From a checkpoint of a small transformer trained on Wikipedia.
Size: 14 layers, width 64, MLP 512 GELU, vocabulary 2048, 1.41M parameters.
Training: a variant of Muon for these matrices, 113M tokens, 6171 steps.
Each number is 128 + 24 x the weight over its row's rms, rounded and kept within 0 to 255. Layers, rows and columns count from 0. Numbers have three digits each. The size before them is the row's rms in percent of the matrix's.

# up: layer 11 MLP up, 512x64, rms 0.285, rows 116-215, columns 0-63
# down: layer 11 MLP down (transposed), 512x64, rms 0.329, rows 116-215, columns 0-63
up116 115:154153137156101105137123101122145142120155143115115106080113160161106156106128107141153109144135104115101110127114094091102154133163090137146093130102137166183130125119130123127159141165106187
down116 123:130118131152155122127138164168137180119110082126128109160112123132126136115147130138112101107128103125170143130150136142085123158088107099178124142161140126043145147117119146131093125134105121
up117 096:123089147116145183114142157107146119145076074117073089128145099137143111142136146087138124129139136139128121113105127093140166105078108108132127158175122136103123130125164104130133094128122130
down117 084:116193166106116120099110140141126130112158167100151112118137162123140154145116195136119128103109126144120119114076125142108117137153125155096131132105113107157114125117094162079163150103151138
up118 104:130141115127121140135129158169118167115116126145142113156147170100105133146095153125133152166112162106088125140083143128102147081109156089128114092120077152133138148146137177118150142161100114
down118 123:118120124111141119106146116107136148108112166134135125110109124148101115127122153093151131141107130111131097088134110155137124161114146156053175117084148129191152097134142144171154128133123084
up119 103:157116128136158129115113114161137136097138158091138102116089127127056079097099133079107128124138120097095117121134118157143174135130074120117107132157135111139123118100113126137107143083111143
down119 092:099120110132113153118134106132131135179082079140116069167128136133106145173132106185094130123111176147116139141113118115107116108113112174099165127134142160145122134117137115143130114161114107
up120 100:152107114152129127140147124116134162141127125155091157183108125128111100079145108118123111071139143133110144124137139120137108165088155174091122121144159133116148164139103132105115060109147116
down120 101:139115081113110154082131155098059133182158120136116141155127109133147096118099123188144147110122152119092125127109119161130136142140126123078137117161154147136139114156101146146121112152118115
up121 092:116144099144164138126129130119127124095140130121082118089157132107130117104082105103132071132109098143116122129156131185147116111107107115124103079137125191147140138090139120153079116139129135
down121 088:136111128115099080141105130135117129180136138132155101123109146122132157143160152166104154112120090136139150105087106089120136127126135118090170155123124069104134120179120119115162134127141078
up122 091:129157136156121129140176135091112167086121133139139140125134140085142064140151128146094130168119114121101118128129169150082163147133147139141117157139159148164142158113133107137138125131168176
down122 093:122095141135164121131157121159155090123135109171123097104156105132104153148111171169115113126148104147133133096127109162091107130110112122141144113144110126105080156134112158115144067160167114
up123 103:154143151121156124153106103114124151138169079143094152082134109098120142136137125134118093153158136132142157191143146148125151162111179123150128115148097135119144092111141149103123181155130126
down123 113:157113093071125138130139100135105147138131131160132130099148086124152142147115171140157160092124156114105079120155128110155114087100090143154125109104120130178155145096106124139146152101132134
up124 111:139123170128161118125140155143144130096130103139132119162135149106162109124127169112120125148114108145145090107143116093139109158151142109165103092101137144143140189105130117094170185087116149
down124 116:123122133129137129150108142126126107100136094160097152125100122151132127145127115149078101179112093135130131161118128108079126144136189128166122093170134143083099142140141137137192136123126107
up125 017:098116109106103108106100118100105107107113114110098100099098096108106108104107110107107104108110092101103085103098117098106100095127091111104112094109113106103099108100105109107110108103103114
down125 003:116101142115142129117101131113102133122118111085138110149120155120082104146112124134117092127112170150108184126093113097179119100114145080132186103104130111154136067123117131104134121121127138
up126 113:116115163138123140086155105130148100135131084170091148142151108125095149140119157097123153120114070144103129137103082141110143126072143124131157096116116095101103115092105150123101106122116115
down126 118:126147068127135154113128114134108157121120126099115174159133136152131112101143123125135138141106141096165161112120147118117176102103156106149072145139117145121114109185103107161166133116087105
up127 099:123111140154127122165096106152126126101119098157151121108166129114128146128149102148133101162147151130128144138111159130084128140168160158121103149149150157149070154116096080140129092176138103
down127 092:143116107134098118149114144118173141114107138138109134148085149159143131118146118099111168132102115084124153165129089126142123091141144075151094124098103099159130135106188150157134137125094148
up128 105:104144148119127106110123105074071106149170141147136092094135155106129148155119144156117139145114131096136113095118104084113111134129140113102115067134103170114137130109071150140120123123110143
down128 095:139113095095098082131133092146118161153152145144112148134125140076136149119133140147112121115157159167102135125112135134114136174137118151151118131114134174106119131135135104086136079112134201
up129 094:127133153133131147065133122141087098122115111163129062129142132101137111087067135088109115141107129174127108128132114150135130164123104101135119146132147133153171150133114106110122083143150112
down129 091:148128165139112135185137164118110127136134130118130162099079131160094110118135094094113170178137144120141092146119113119116148134123159105104072117144142124095109123134111141184129115164122124
up130 109:141155127146133126137174133164148120122108140170141100096139124128150134146118151066147141095119115161178129158136127109131106130123133130113095178107106115107139076130123140103157105133096183
down130 137:141108121115165168134147133120132116133162112131125111178179106125119099151112137125167160134097127121166118165105118121089129118088118123120156132188147151131113079121139110085116097137092132
up131 109:148108115111143116099116107170124141136094092095131149142095124111104122140129124133124105137139124127092075107140136107100135132093165161134114110103049131096146149105148088095155096145135142
down131 112:113140141138149105092118116111135154106134100097148128117099151098099111187121146142153151184167142127138162111153123103144105174135129169113105085084112146137152114111155154102114109122126125
up132 095:152127108095111113124092147122149117129091134104167121083132168119143124111118139104110125167172122108124082144136153145080149128181134147141105109147112140092168096123088126104135141143102158
down132 101:122093101138146112127160073115095114155089119119120169159152139163145103139166137141153116117102136126131151099152165118132123135127116141113164112135129108110114153075070107141136114177148124
up133 102:147144124125133120125137162151143122131088135149119080174112105111100120135138147107112171118084125122138147120105131181087094119151104132128135090139120172101115172078167122141164133135122149
down133 096:148122120093080114104113140101194122137170098137120152117124104133121127128174111162110093138146136151137141165124113152163142073096110130132098098129155110106143129169140121110128161146135107
up134 089:159136122175144115169122084138115093120122144121134149147097121151178135138130121151104139173080105112113151132176144131127129130139176129162129143131187127130088159129104120147125111148157149
down134 097:129154119118151120138137113124103123139149130133143146108154121139070137113089087150139125091153167155130071112110137152107146162146110111113090115155103154155144129157173142082129170102109122
up135 093:139123132098096124125122107172096160165100197145112113137127142125157132095137130134109140113143145080072125174104135162099136127138130148122106098106098166123118122142150102111126100088134128
down135 097:133157092119126093116119111130107118119105102144113124112138157119126162133124140152154146074132106113132177104154122123131130142147080138130179154176155134125149100139092154143135119171098072
up136 096:137158125152093150154118109090158134106110080139142147137193109129141143091142111146126170098135087152144128131101139167140089136112164118130115098172140137105140153165162135137138119146111136
down136 106:103124140168162141097159152115154134126146099117124128119102127139101122164107083130134119116127151112132049133132176174111122122156113126151113123121160129080159142117111115104106182126127137
up137 103:075133127130129135152095120119124128111122116082122137103123114142156136080110154126114175167077109117146088133177144156120114108128118126077115121126119108136129159158108130112150107117122192
down137 099:173103101097124116101134088132133143131115152158131124134142141118085118157165116166136112123149073160100104128133113141091149140129174097191082114138107138112141108142150124114137153145126104
up138 095:119124140159122101152077139141212140153103109128115117153113117140110100127125144104122150139131174139129159134092129111121122184102136146136166122093089154150111129137114130151160095153132144
down138 096:103141102136142176146137127127045115121100132136129116147102132145123129157120146123170124151139099115138132144132107160121145086128163127077125112176123140105081149128148130073138108139140149
up139 106:082118147112138113133136132117129108120094181139148115170096078102126102096146101142100116119112130105121142133104106139121124064106087140074148100133101140134147139115133152103135155156127092
down139 095:141108139157120165113079138123176154130106155127121137128181101150112110075127133068127128119121146120136164169137124106181104127135114111145121093101140140155107121106128139129115134146150179
up140 099:156126177108151106129143152137097160135126114097196113137140153097117079124122140113138170115118125127090107149095108136079142138123148110171098079114118158149144135144142115142114139147107142
down140 105:154141113102142103110146129107122138113141109128108158098138156167096150160125106148109073130097089127155087095160153123163138113128131152130106114082108116115148157163132169105161145135168123
up141 097:118133103102144109122081108181087142121105095101142139152124113154158129100088127123133126153132131104086103104192138106149130111105099147133090142121093132088122120099168115120116115123098137
down141 095:066148090092110113133104149097099099125151108162087175110129117123126110115115115142151137154144116163136158144116110111165128167145129159092133137084125112176144137149139136144131147124157103
up142 098:171153123140142066120153115157134108138121120133121158155081146127111066091099121102094138079125129101137160126122106110114092110133127095119137090126133106151092122115110149157136097148130136
down142 091:104145121083148162163137128113110107104104109138124163124119167160119147190133096148152142155130123133118122097126136142132152154155105092133141118082136131171110115131151083089138142102080125
up143 105:126155135154107087116141117120125139171170126121092164135111128135105162115177116153084133137153150107116125113105131115106165143099094149136114105145161132063108166128120164130139141136171125
down143 110:115131134139131146121114187144129122102112170160136153112146085121108146113131168130135078176162127164101136127091135148092089155095107123154155091152127085109119157145129124131113146123120113
up144 089:132102107106102113123150114131150121144156126099138167111139095144142126174077141068106127138155143121091124120136128103120159109116078114147097161167111108109126142158146128152174156117096134
down144 098:112182184146130118132128096087138101133128117140138109124105129124154131138136072155122083097116146146150117151109158137140126133122140141106141096104184143170128092102118150129100117125178104
up145 095:165112122134179114142138159139133126169183140095123153083129121122171124077114171127142128116204131102078143110136111146131132140120112107133156127144121137091131124142129112110130124114106113
down145 093:082126108147157146118126102136182123100132141120106132133101188147137128126137151087122115135081134152111111177145127083140091146135130116155093117164112098152122130087134124160141124161159130
up146 101:139116150169086098171079126104128153115092117154135165149141161106128166120133149148146127133136200155133165131071110121163133118132102148133105125149119125096154121135136140148140145141134140
down146 101:127135129104137136105158097130173116126134112142095112143086136150082143122144065087079128148150161123106163077118149166157128164133105130127131135146143099131147132130147093135156140125094133
up147 098:056130133159113150111076142167107118161143156125138107143128145098151109162154136126137125129097108114138114092128094148142154177119148144067108137135156126140088119151139112149147125115139140
down147 096:122119140176142123134160166125134120126114124173146073154136127127123133161109163128150103138082110114157078097139133124139124103137111086095116134142119132116161089181096117150112151128092145
up148 098:125130159091142189117118161134138118158118103086099167128106093150129125096084091109147129116133113108131193132141102161142133113143173100144153149163155141121132134139140132113135096121134154
down148 095:099130139120141110142114161162127096145113147144171136121133116102125105112180111140134117125099069146175169096120143176095175128127110092148122139117125120152117130157110109142100079126134114
up149 109:143078135115111105099080134123164094109124121140110084090165099078150078156154123143143098109096098120141118150098093121105145112122128134135122133117150124089132107137124090132126093130103130
down149 089:158119138086152140103137142147117121146136142150133079150124123145155039104135099133129093122145082102152075090142124131154124168132113135104151128147145155132136131157143136146115141096125134
up150 098:154127078116107097096118105122163117131132147124169133111110132095102107118096149117128139148122106133167109158102095121096103141117117070095107110128108131123103181184139125110118130086121121
down150 092:107105108149107148105122107128126158123091158162113154124118092128141107094179125114189111105125160134137141103172134105137108132154144133187148118123119128147140112097116104132125117086080155
up151 099:151117157123127111099136113110132185137110142134120128152112132135112170103153130157128066178106098112144140154087140127093149088125125138130112153156114131133124132185139070099122118148144130
down151 099:117136107121128132138118133133113145142108129153171134149115123150162119171119148117134151113128123160143144119106074137129065080137153077101171145141147117109148112107161109118111152066153112
up152 105:079145133134124117143105139103118114153114160148126157179145083087142102096160111067129122137112102121107134097149172149107145154122102147084106086137143119161093125121125121137117121122147139
down152 116:147164116112111090107123156121115115102165125163107142160167129139148115116105150121149122114099083138129152119091135128148141178170125149155147097148143119094085087137074122140118136147143104
up153 087:115109114148107113122069115137128166113102139131158087128095134148159128085143163110116118146103194142159133125117158128128148146107146141067095140125155146077136127146103137127135127136102118
down153 092:164183135100100136092149153106128111124143094148127169108103108070101139161155107138105106142121128104138138184141111140107129150132108136111144126144102121151106133091179139138113107094114119
up154 097:161135148118121096167137118128114098174127093145111167110156106117086090112123147109155152104159130137078119162111140130154115127115144112137113111159121089118131146128153123075141186106126116
down154 104:133094155122185125145097093093135087141129136151127118117127140153150099176109174133133119103148156138143156105069125137113123102136117176136125114109153093116102110098137116131085161132139138
up155 101:133079065128052134172109115144085117152123134145109148147087117105118127096126115116153144080115112122108138118130138105163157124111143098118109149099111148109118129107117148141113112131096114
down155 092:132117177095158111119131127116172138138142123073130123155165143099146093097144114126092109104123106118143085096141129166115105170136145148115112092171136091152129126138105158129128100108161121
up156 101:149137099132161105120066164133152143172101111128149133135102112103176113102078130141150091088107148160159159137118111102149134147119114148105131099146126181124138110134144098133138136151116128
down156 100:130110143143096150115154102118125149146128118143069135147149145155133151117138148114084138143112140111119114113103149154126114159134125103161101132084178092162084108072117144169141117096133151
up157 102:112105148176111130135106125155126175122165118148138134161189168123153109131135103132141118137104120161121145114122156133119122154135153172110123086162131131135121143155139193130167161127145159
down157 115:116104125130131124126134131104098129084122158128156158155143141139148113160130122120112156164150137106157186116093120132117140150140183084146134117115135125071122123059135122111122125136141077
up158 093:118163156119142141179137189136127141124120107162156115131133136175160093166137144111133113130136117132164106084113126111110143105120131095111145140118124139112091151155140130134148184160127184
down158 096:149134152151082110146132097149117114125117115160141158136133113102137114140122156121185093127092123159149109174144096125120128119127098127127187150176092136083109152131133152125108132110116083
up159 111:119113127119160107125115125083112134156109129134100136121179101115086170095129146137152143116128103080132153089084109150110183105168124130118121132122095108146103129101123076102126126112141107
down159 115:130090119119134144138090142131145133172144189094128109144142167127105123130127153138116153153140149083148154120115127080137146162115120113091106136113092128160175116106143136120081088104118103
up160 101:150099128131104153128159134170144179126167145158092105127147133115118184128120147116102114123159080131129095122152105132100149074130153105110135149135123142110184146129113158158116144114104130
down160 103:144179157090132124134118137141124150132125106093111147137108126143123124091144105119143128139181107120071130147125106076145130168147111102146124132137081120089130122138181167124119158147135089
up161 104:132133119089101112152118104107118104137149115144117128151139142103157142119151151122135115093169110135081132071102114120109131165149146101111128147109146157161088140112123098137167099172175094
down161 102:124149137135139179054109103138100146149163130108129196126101144119118116140140095136144143127126122122120109127136129122129117128083087128099145127156155093160129121110124158063152131134108139
up162 093:117131137175106152140142117106139120154114175132161122112151161128140146108147146116172153121158082151100114111112104100119167152130120154132102133123150144094093162113199123138129149133154098
down162 083:154106111103121144113117144156113141148126064134133141156113126129129108155120182120111136099092110162151116091087137143131133126132172076153136124157142113156169147111123145099128116075147151
up163 093:134142162081111143108119159154082107159126131160144100145164130134128156097139131132123116121142128143128127089149109114153127146084102062104091101174132142152093133146139119151140098100112153
down163 097:117146129141160132108127124130133139112159159088124185131111105087131115145156089124173122155125085130099146134124144140102133116173133180121150123098141143101130141083129112123106132131168072
up164 104:130164166204176138117108154139150112140149078137142097102153137128142113107136074148118142142131137112150126136121127124131166133139125099135154141145155147114148099154135111143148095169167147
down164 086:132121164109152102138141166098106125116149159176116101129123139157110133158117136116139119123133124126156076144069068140123149127123158139117143170146145091117125143078128112129096123170122101
up165 100:148116115139105159155113106156146186127115099132166116124147068126153121148135132115115114151169142146108130164164129104097142139100136144110134151096120148111184107161105104121130084116144156
down165 102:146134116075140135154140124105172111143154162147124147108138142154108120153091105119105148125081124138150136147091110112072104108140147125085155102125111166146128112159167135110178120141103127
up166 099:081101132137116135150099091124133129156163137119106173123117138161114130153122111142137137138154123077187099146104126120128153182126173162106110140118144128083139117123125115152138126125124187
down166 105:169158115117128115146112138156127133093163128166145175098148119102111103116114102097116137123156103166128163162143137101142095113125161100107105110140137090095180118148148150136133085121144099
up167 095:135111123130116150123124086117136120132144118086107160144151120079128113151122146131109096150074149116070113137118148125146160147127116115096128163080118159119089126107099085113108122152090162
down167 086:140133113144104098118136120129086112116165154086187115117140133107142109103085139133146172102104124163160114129145140139142148123090155112161103142101085118183146125142152115133141146133085139
up168 103:122154104153111124084130086129140110139111119099115100112110142116076110081084092116132130121110111133126137175108135124122107131116132119110123108136139129079142083060137102140139132167136167
down168 099:150102132155129094097083127130133154157143142146131185139192124135117135131108161120093138094128144142121129130099121089109142145115102149100124154124090090140132118150102145162118113117186100
up169 108:141113114109112054134093114158120120133126104103130094108113167145160133134136084132130110068120110142087124104130108135072118158131159097110137110140122143150146093124094132120144101125108153
down169 105:137099099143106129116065172136109143157115110143131116112148142125150150140144091133140133110098140127135154126171112088113157157134115116158141145134152122083156130126156105121147129144044149
up170 107:152141159129164121104163155155107116120112165124135176128121143106088147118110067145160164122129121146106164122093128124091151126114111102135093126129127135095078131135143105125107098110170155
down170 115:122137093149148170160138116137121103150110123100156148087119127138089163188124133128113124124132092067156170136116114118091108122140118099096143149154157142121122087125135112127137144103106172
up171 096:124126164105139099133144133139112128081118148098134097142115169067114125128129129117139128113139145148111086138108143161117125095138104130071094107098154158091164152115111116097118097089158138
down171 102:119126061147073142122148112107116136127149124180135179108118139142104132131123098122156187091115096111147149139136157109106105123144167154122112120141092142123127088122139133169122138129134152
up172 099:097117129097141130142104093123109105178135084149169081154140150098155161091157120127138122097119127100143156094111134103166137132153105118089133127139128125145159112138119076144132108113085135
down172 107:103107128095122137103148139145141140120102155120140122142048157142126095122166135116111160141108157127131057127144133136121143099153127111175105110145107143139136152142137141085179116108112134
up173 094:141116123128146148110155107123135122118102177088147136147144164082084159091107161108151114119144091129102104141132093157129136115117098133156097135115109151153144164175109148164116141138117170
down173 105:129078155126098109130133117102138120136158108139146158109100128117118152132145133095150118149128119147148168090122191136132093077101130140169178151120149122114165097135135155121108133084130108
up174 100:131103120159104122131130138124100136132149103159153105134153119117120105149157099154143116173132119116112134105159143157101140161142110031086082117134100116134150138158105114126162145115125126
down174 104:127071152098158171177127110111139134134132136079128154127107145159086162132131095116120114125108113092110197117133128126126115111094151132172136134093122153092129135146100134140129140104115142
up175 097:126137123149128105124124087140104127149116062128130174129147124132098099154086159150146126135135081143109092127113094122068170145112146166120158156113147109101099146108135142124113117134156132
down175 099:155169150112162168144082183112134159082127155126106112083105135124156109106165142114139104130156120116113094134162154129122109144144127052142094139113133122129144123121116135129129115130106113
up176 103:098143151148104128109071115124117095141138075143151101174083115139139100159135097155083113130095120118095084141128129091116143169139128142137119169163108089110138130128119130134142120122110121
down176 109:125101121146113148148122159117136138143121115124106097093160141129139111202060158154168169095096104134131125135172108129129085108142116128118141111121100136114142166152128126148132141138097107
up177 108:115140162175077130125140129135162152141124133109116183165106157158129142091097139132136143151163133096110127147135118122124133158122163103106130106148092152130134156130164121164146114071154154
down177 116:105150139106137169138137139133117156097091155124173099114146125157094133145153144075139096104162095091133090088126188129133111145117139088106107120125112156145134160099131125133127122136142155
up178 029:111104098104102112111107109102114102109109107104104096090106109123101108112105104116112101088100091096109090107103108097104109105113099118105103104105109097113107104097108102104108102103102114
down178 005:178139136138164141120146160152127134115164114162135144170165135130122141136121151134156181131136188122155146124160142144145164152171128123166117129150155152157128163119092160151150145142118138
up179 099:152148119091128118167131123105143116133147139155112129110179079125119125168139116137141115166122127115105111152111124145093108132140135185124113138136104110094164149156118182137143139188112168
down179 114:107130148124146129100104122162133141114138140110117141129156119125105111130072132107149144160109128108120105158089102152141055140108145142126182100120119144136112116144093171122122089136170174
up180 099:131131165136125120174117100144115086139131161156111151150133140144174128109142100145131075099161099145125142147111141089135125133103131187165150094128124081111140158163117132154139106146105123
down180 098:116112118116163119133139171101130140143113116152147137135119131139090154096139106131112211111121111129121135098100097106150157131086143100104164112130131105118156116122124094203137147119118143
up181 104:150106156114148133145116138112138082101131144151095104109154100136122154121165112117116117143089096165109179121180101104114116121144123109075130116129158097142112147120155122133143078130129173
down181 094:147094123107157096166123137111101103131155120076083144108095161159136149118152096122148138077135156134154184132117121143137138124123150136084146143121115109140166097143148124134125149140081140
up182 102:131104107104124137161127177128138115146140167122144092115100120116139136105091131061148150122092092145138155115142114132127156135097078088123166136098101124130146106116110101130119100148104172
down182 114:149147098149123152127151119115148109154131141158145144152138093130157114107115118145139089121098065126118152122136150069117148119101114173165183084168122131149123106131142108107094134125117138
up183 095:102132126125154095139168146098145115131100166117127108130186119110139104117115086117127138133155134148156146142173099130155163146109146118097120142139137169121123145158116102139088158069154161
down183 103:121127125103113142094080098128155165150117109130118086117099163138066135175133112155132124140117097140151132121107154115106137130124128166152151112152092112129086116129134143179166129161132099
up184 108:158129116171110160141114087129126157122163130132150162122141119089131152133135098112124158120122151093127141136128091097123157103128143173114122176148112164151098112173133080166134115168130142
down184 108:179121123113125123139108112117130101153113113171148121121116149169140135181123160142104134126141120115155181145140134142127126150100137134105109085141120155087153133117094102045138112134151129
up185 096:138106092129096120110159098093152134137140108140138092174128168142130122117176168128133106125106130119157126115150091140102125107104092154145097133110095151133088161088099138081120121104153123
down185 102:158120125133099146117097141145124110116142095148122126147124146114133092121138116152131156116135069092150190141135113102133107129147167151126148131114131158080104100106186112177140129128085139
up186 100:117081115124189103143143119179143078121107113156134133154102115132122124131130146100103112145124112088113112118137153131129109108129074113170129099157094156076109138153133137117097092136123131
down186 102:115117120130142159087146094105122108146119112151121126117181134080166118135132084144149125156085124156151080164091140102081150124167130137115119136108143110143136113109167124167124140151143111
up187 094:134127113099161121138121147159176135135132127129134078141102127135077104106094138121154161145127129114154156141165092153121142111105132090104159159118147132144161149095102145161175117171115143
down187 099:107145127150113142116107146116157135152121098144134061139184133124133109095106137118119114099118200108113073111123147109123143134157092136118147119088150136151133174109119147151129147130144149
up188 113:146081124136108125094119111095091125094154123156138134123135129119113100084109099086156123092088088074146134113135135073114125140112111159093091138171106137132115134129114143130094114129129137
down188 111:107109061130122160097087116119135081088155137161172145111151113133154133118159144140159131134081138177131158137150150151112120099104113113133123077135135141134138150129138150127122096112126155
up189 094:103144141157107104092152118165117098163089096095073117085104164159165150116133099096164130096103104123112101130101128131130129111129139132119101158124126144101107121137135170098143130157116131
down189 097:149128110107081137080115126106140150129138150185143154106144137131118098131156115149105129123126118113090185073133132127132147124137117151139192130118142125116120103145150107103164123092166100
up190 107:107142170159157090110131119101112101129064143094131165179111139083136110152109101100131141151132119126175133120085128133133119117147118129106141155106123141124147146100118102105090124108120173
down190 118:138093126109122092130106147153172118170131119069134155118132104160096137167145105134122109101160100125103113138144121119123130106140140154145141150126166135063123119153066137113128146110154108
up191 092:151120138139137134137130144123151148139117124128150142099118192113122107110135082089107181083096125089105118148135149100121124120090163125160108104097116164108109095104151120140132140136184120
down191 077:115163159124125144129140119125120097137108109155147134124120109123135154142101158120152135156177142106133090104109106153166112147168123139118108126161101136119133162138112112127148119042070154
up192 106:073114083094140123112127100130078120136078125147144128118142121107126105056140119130155152150103141107088137108079092112151123125111130150149123129119150141098148129104103159097121107112127127
down192 096:137129124122094163145163125117145138125146134109112235130134115122112166114118092103062155134144083122126134143150128144104144130101129092124135130138100106120139147149135139095123109135142132
up193 103:121131127124126145177150093156157116125181135129144144137083107133142148121110107065117147092143128115068118146133143099127153115080106147121094094105130120158148137135093106131112137165121112
down193 103:169123136126094098140107170126122113120074150140114139126109164137155103115142095134103115074149138107146161154154141131160128131122123162062148144162105134138117082147129161132119110140145104
up194 099:115185145147137105118155129137198170106082098103123105136093133118120140116109098134131130119098113127124116129134119126211115144113128099131111136148133105133102126126088137122137094169141137
down194 099:180066131094165120124076105133130095118139141142112078138172151144098134196124170130132141152132119134133134120097120103103115106139119120137131126133127111121138156121166115130143128140082137
up195 104:176144150119108127176126108159125130155118120115099135101136103100157161096127140095143153192091134133162122169131102119144106127099113112125153160152135122152162102119162137115176110128110118
down195 111:108122123150134154135142137085129121148119110142115154153115165136117101134107130132187127111106097117128149175124120124139146159143127165120088116106144142066131147127182099083104154133083140
up196 104:157142147088093136162168164100129135148093127095126127127103102111144165097132151111165078102134125095126134126137170128127106151116151145130103139187090144124151142140124112119118112157079132
down196 107:146127133099127111142162134088159086112119126131136181100085122151165130111108108098130135129132171095125110144113142131144111180177126144186113124149128132130128118127114129141065135100139109
up197 111:139157108064156098114108087143153159129111071118109134118116129134094142129138124138106148124127114088134141114145080183113138127145086171151132110125118119114113125155078108138141126103102129
down197 102:129122140137134138140117174166123127141115131113164098163138112097185102123128129133109136129167164148100108139080085107137095131099157128153064127124103130110131150105157150109115102138167129
up198 091:141104147119129153110147096157110132116118152136081157107122125152154144167119131129077104117102132120136144089160084116134159097125148161131139147127100176148148163143081132093136110137174144
down198 088:180122129155161125158115132147148148134080112151095137122124132120133175106118129095130114063144178125155143109163099130126128094119113117156156108128114128089142109121120125162129072120142103
up199 096:121127097096124118102135110105130169115148123125104121148103096073135113094146154113129131133120130132099131098137125087128160131105160041132117135147120101108118106134083137102114077131155114
down199 097:080092123162144158130138120118127128154100140126133189183123143149108098160105115104148130121137106134145114179146150120123127120095157103092148121158133129063109152148138124118114126133087117
up200 100:117108142167112149130153138099123140087113124107097065143120153149118160105162153073115119115107118122096118123112129115138131141112128071116085156119153164144075138119100115105101124118119143
down200 090:085093148122164099135133113129118098120142104117160142175167127118168114119120095141131147135128122152142183105122111132173128166074140132102129117150120080098162098144138108131117099149118126
up201 097:136093107108153113126117094165116174173089145105110139129146115097120147157141140120110125158176120127136125113124122110095160120128163084102094128133111106106111106108116071177115106155116131
down201 103:148078122159096153117127120088171128083131121150164159129106112165082125147129109136122138152114123153123165153145175125084109090147114118147099116131106090139124097097116125144143150151148124
up202 107:142093117107134104103101145086133123147138154073138110130078128152121129140104135119142151096124115069110135135128125118146150113098117076120102118169099126092107086103095127106136149171125137
down202 100:108143137137119152149151132148163146112148154118123096106120129112150119120130127137090170113104081104193135139136163117139130135060125105145104089151148111107119118103109152141114156147085168
up203 107:100123105129159150147137126140109132149118134125082131144127155109098150104148168139115114072114086149115092075111125157139127124127183122127127140131129088117095146149088120082115129090112160
down203 104:105112140143129123122157113086149139118110117129122074149109139166125131130145127136110169110099122133133137154188115092122141114116112129080162121148150148042120137147102136143138152152099146
up204 097:191153144138131119146110154147141135143116081107134124124125105121113128122127110100130119096185099112080122102138136089110124114114121153115108128161108078100110121113167112172092133151170125
down204 089:093091131149158129128163144114121094118114129121166146118156126162099121143112141143118150135132083138124158084072177108107145139129146154148102108170139136128119163147102091172139093127130112
up205 092:054101111162101072119110116129116144151126140131138124144136099121159105130145122126154121129090129111155088146107095135133188132144083160156088150107117152126105142149113135098118123139146120
down205 085:164146124124129125109089145117095123146091155131099134159136178111103152131138136164097121167120167138136122094130143114119071143107095100141134120169119133106117145106178095163153108124149148
up206 096:145146109113130139166103135122106114126106128112110171122126138094117089139095077088101163179085111123112096118149105180099116153142114109101140140153156144132128157135118158110098141101143106
down206 088:161100130100111117134179155110155186123096151134125103166143149156119129088108150127105137127118151095106144164131158158084130121142124096122163110094109145126122119126145129145142071091126134
up207 093:133134157091140089118121116125098147127131116141147102118149141113118125155093109127138098161103161138126156172144130138153152103200194135152138131146100139094117112133131091106162117140126168
down207 097:098091076127157140113115136126109125134137109110112152124106159118153125137096113126145118125141156126087164154158144132189136105136120121141141163123131130050166111153102096112160109111121150
up208 105:104188158142151115132134102134135152136128129107147104153130106125124145118119086101136075097063087134136112129173135127086110118173135114136120167119140124154128147110141120114149143080134151
down208 093:139130139141105081161111105136163180129090124117166147120123166125136145123101169157114138070138097158158155125147156128106148139121122112125072113121108137119143147132130124117105072118096118
up209 091:122122120137100098148119117117140151163101124075143081095117174114110122135107127100130141151128130152114124161098122145094139169137098096154128111183179073148124133140116095129120118121108146
down209 092:088082097115147178142161161122112137098141140148123118132125116139138150173145122145107134128110113114132084115166128123133133114094132153095166119106116173137087105138143146183168137113153105
up210 098:132141159162183144104162213135120139154104134108108142132134085112134091098112142182105125142142109140111151151144086116094142122118154155114119117119126128115103140107102128120124146148137155
down210 110:116149114108114134165163126107167122130112165116123160136074151141124100142080105159127086121077109131139113160161098168138165108104152175136115135129116118154128118144135102159120119140099142
up211 106:125123123129148127151123160105117147181112132091155095158125117106147122160156109136121123111152159111097098079115144117097142111134116127123095108173107115141165131112128091086159073127106092
down211 102:144102109132101149126137094178128117122121118155179124096115129153132153118092179112129177164117076119142140134089107109150141110119125131151119167133093130147105091183145114131130136115145143
up212 096:147139127155099165125133134124143120158148156106136127074149151094115144132108110105109135144081111149139136133098120116123067096129105111099087161141095137122099151141155116150121118073093156
down212 098:129117154109146153122123131095118117132092112115196118180121088149135107092152123154134140099101132124099155127142140122199122174137093155124172121127126144124079111124136135139109113141120115
up213 098:147158143133135126163130132123146120151126133175108091178103167165108132134144119102125170128119131150110157205090164118138132120132119172094115130147103123151120117145100119123090134131135168
down213 118:119110164134129131093129111123073148121174183112139144096145113131140123126113152147131111144106142085104126143187098135119161144127119114146102140134149095085128142135122130176096124137083164
up214 098:132119116170099143127129126133113141143168084144151094070165158116157103099146111148138188092120136115113095147138131112108158126091120112122101123105120096130101111154131127117153126080115158
down214 084:143142163094096143142147141138126139102132127151077140119077111125124135125136160113102097168151145105111099129106071132160148139146088118162144123131126184108122152110132152097146168136104111
up215 095:085143170117151149111150072144142130112122145141153101088128109122142116114157141123141127119118107136162123100077116143068120157118082122117118094127118154077143149115157141142119119084120112
down215 089:155129115162114085118097160123129119129097136137098133099132118128091121085092146145148106168124145105091157114167127141139165093111154127098110145154129130151127124164069133113171149128147159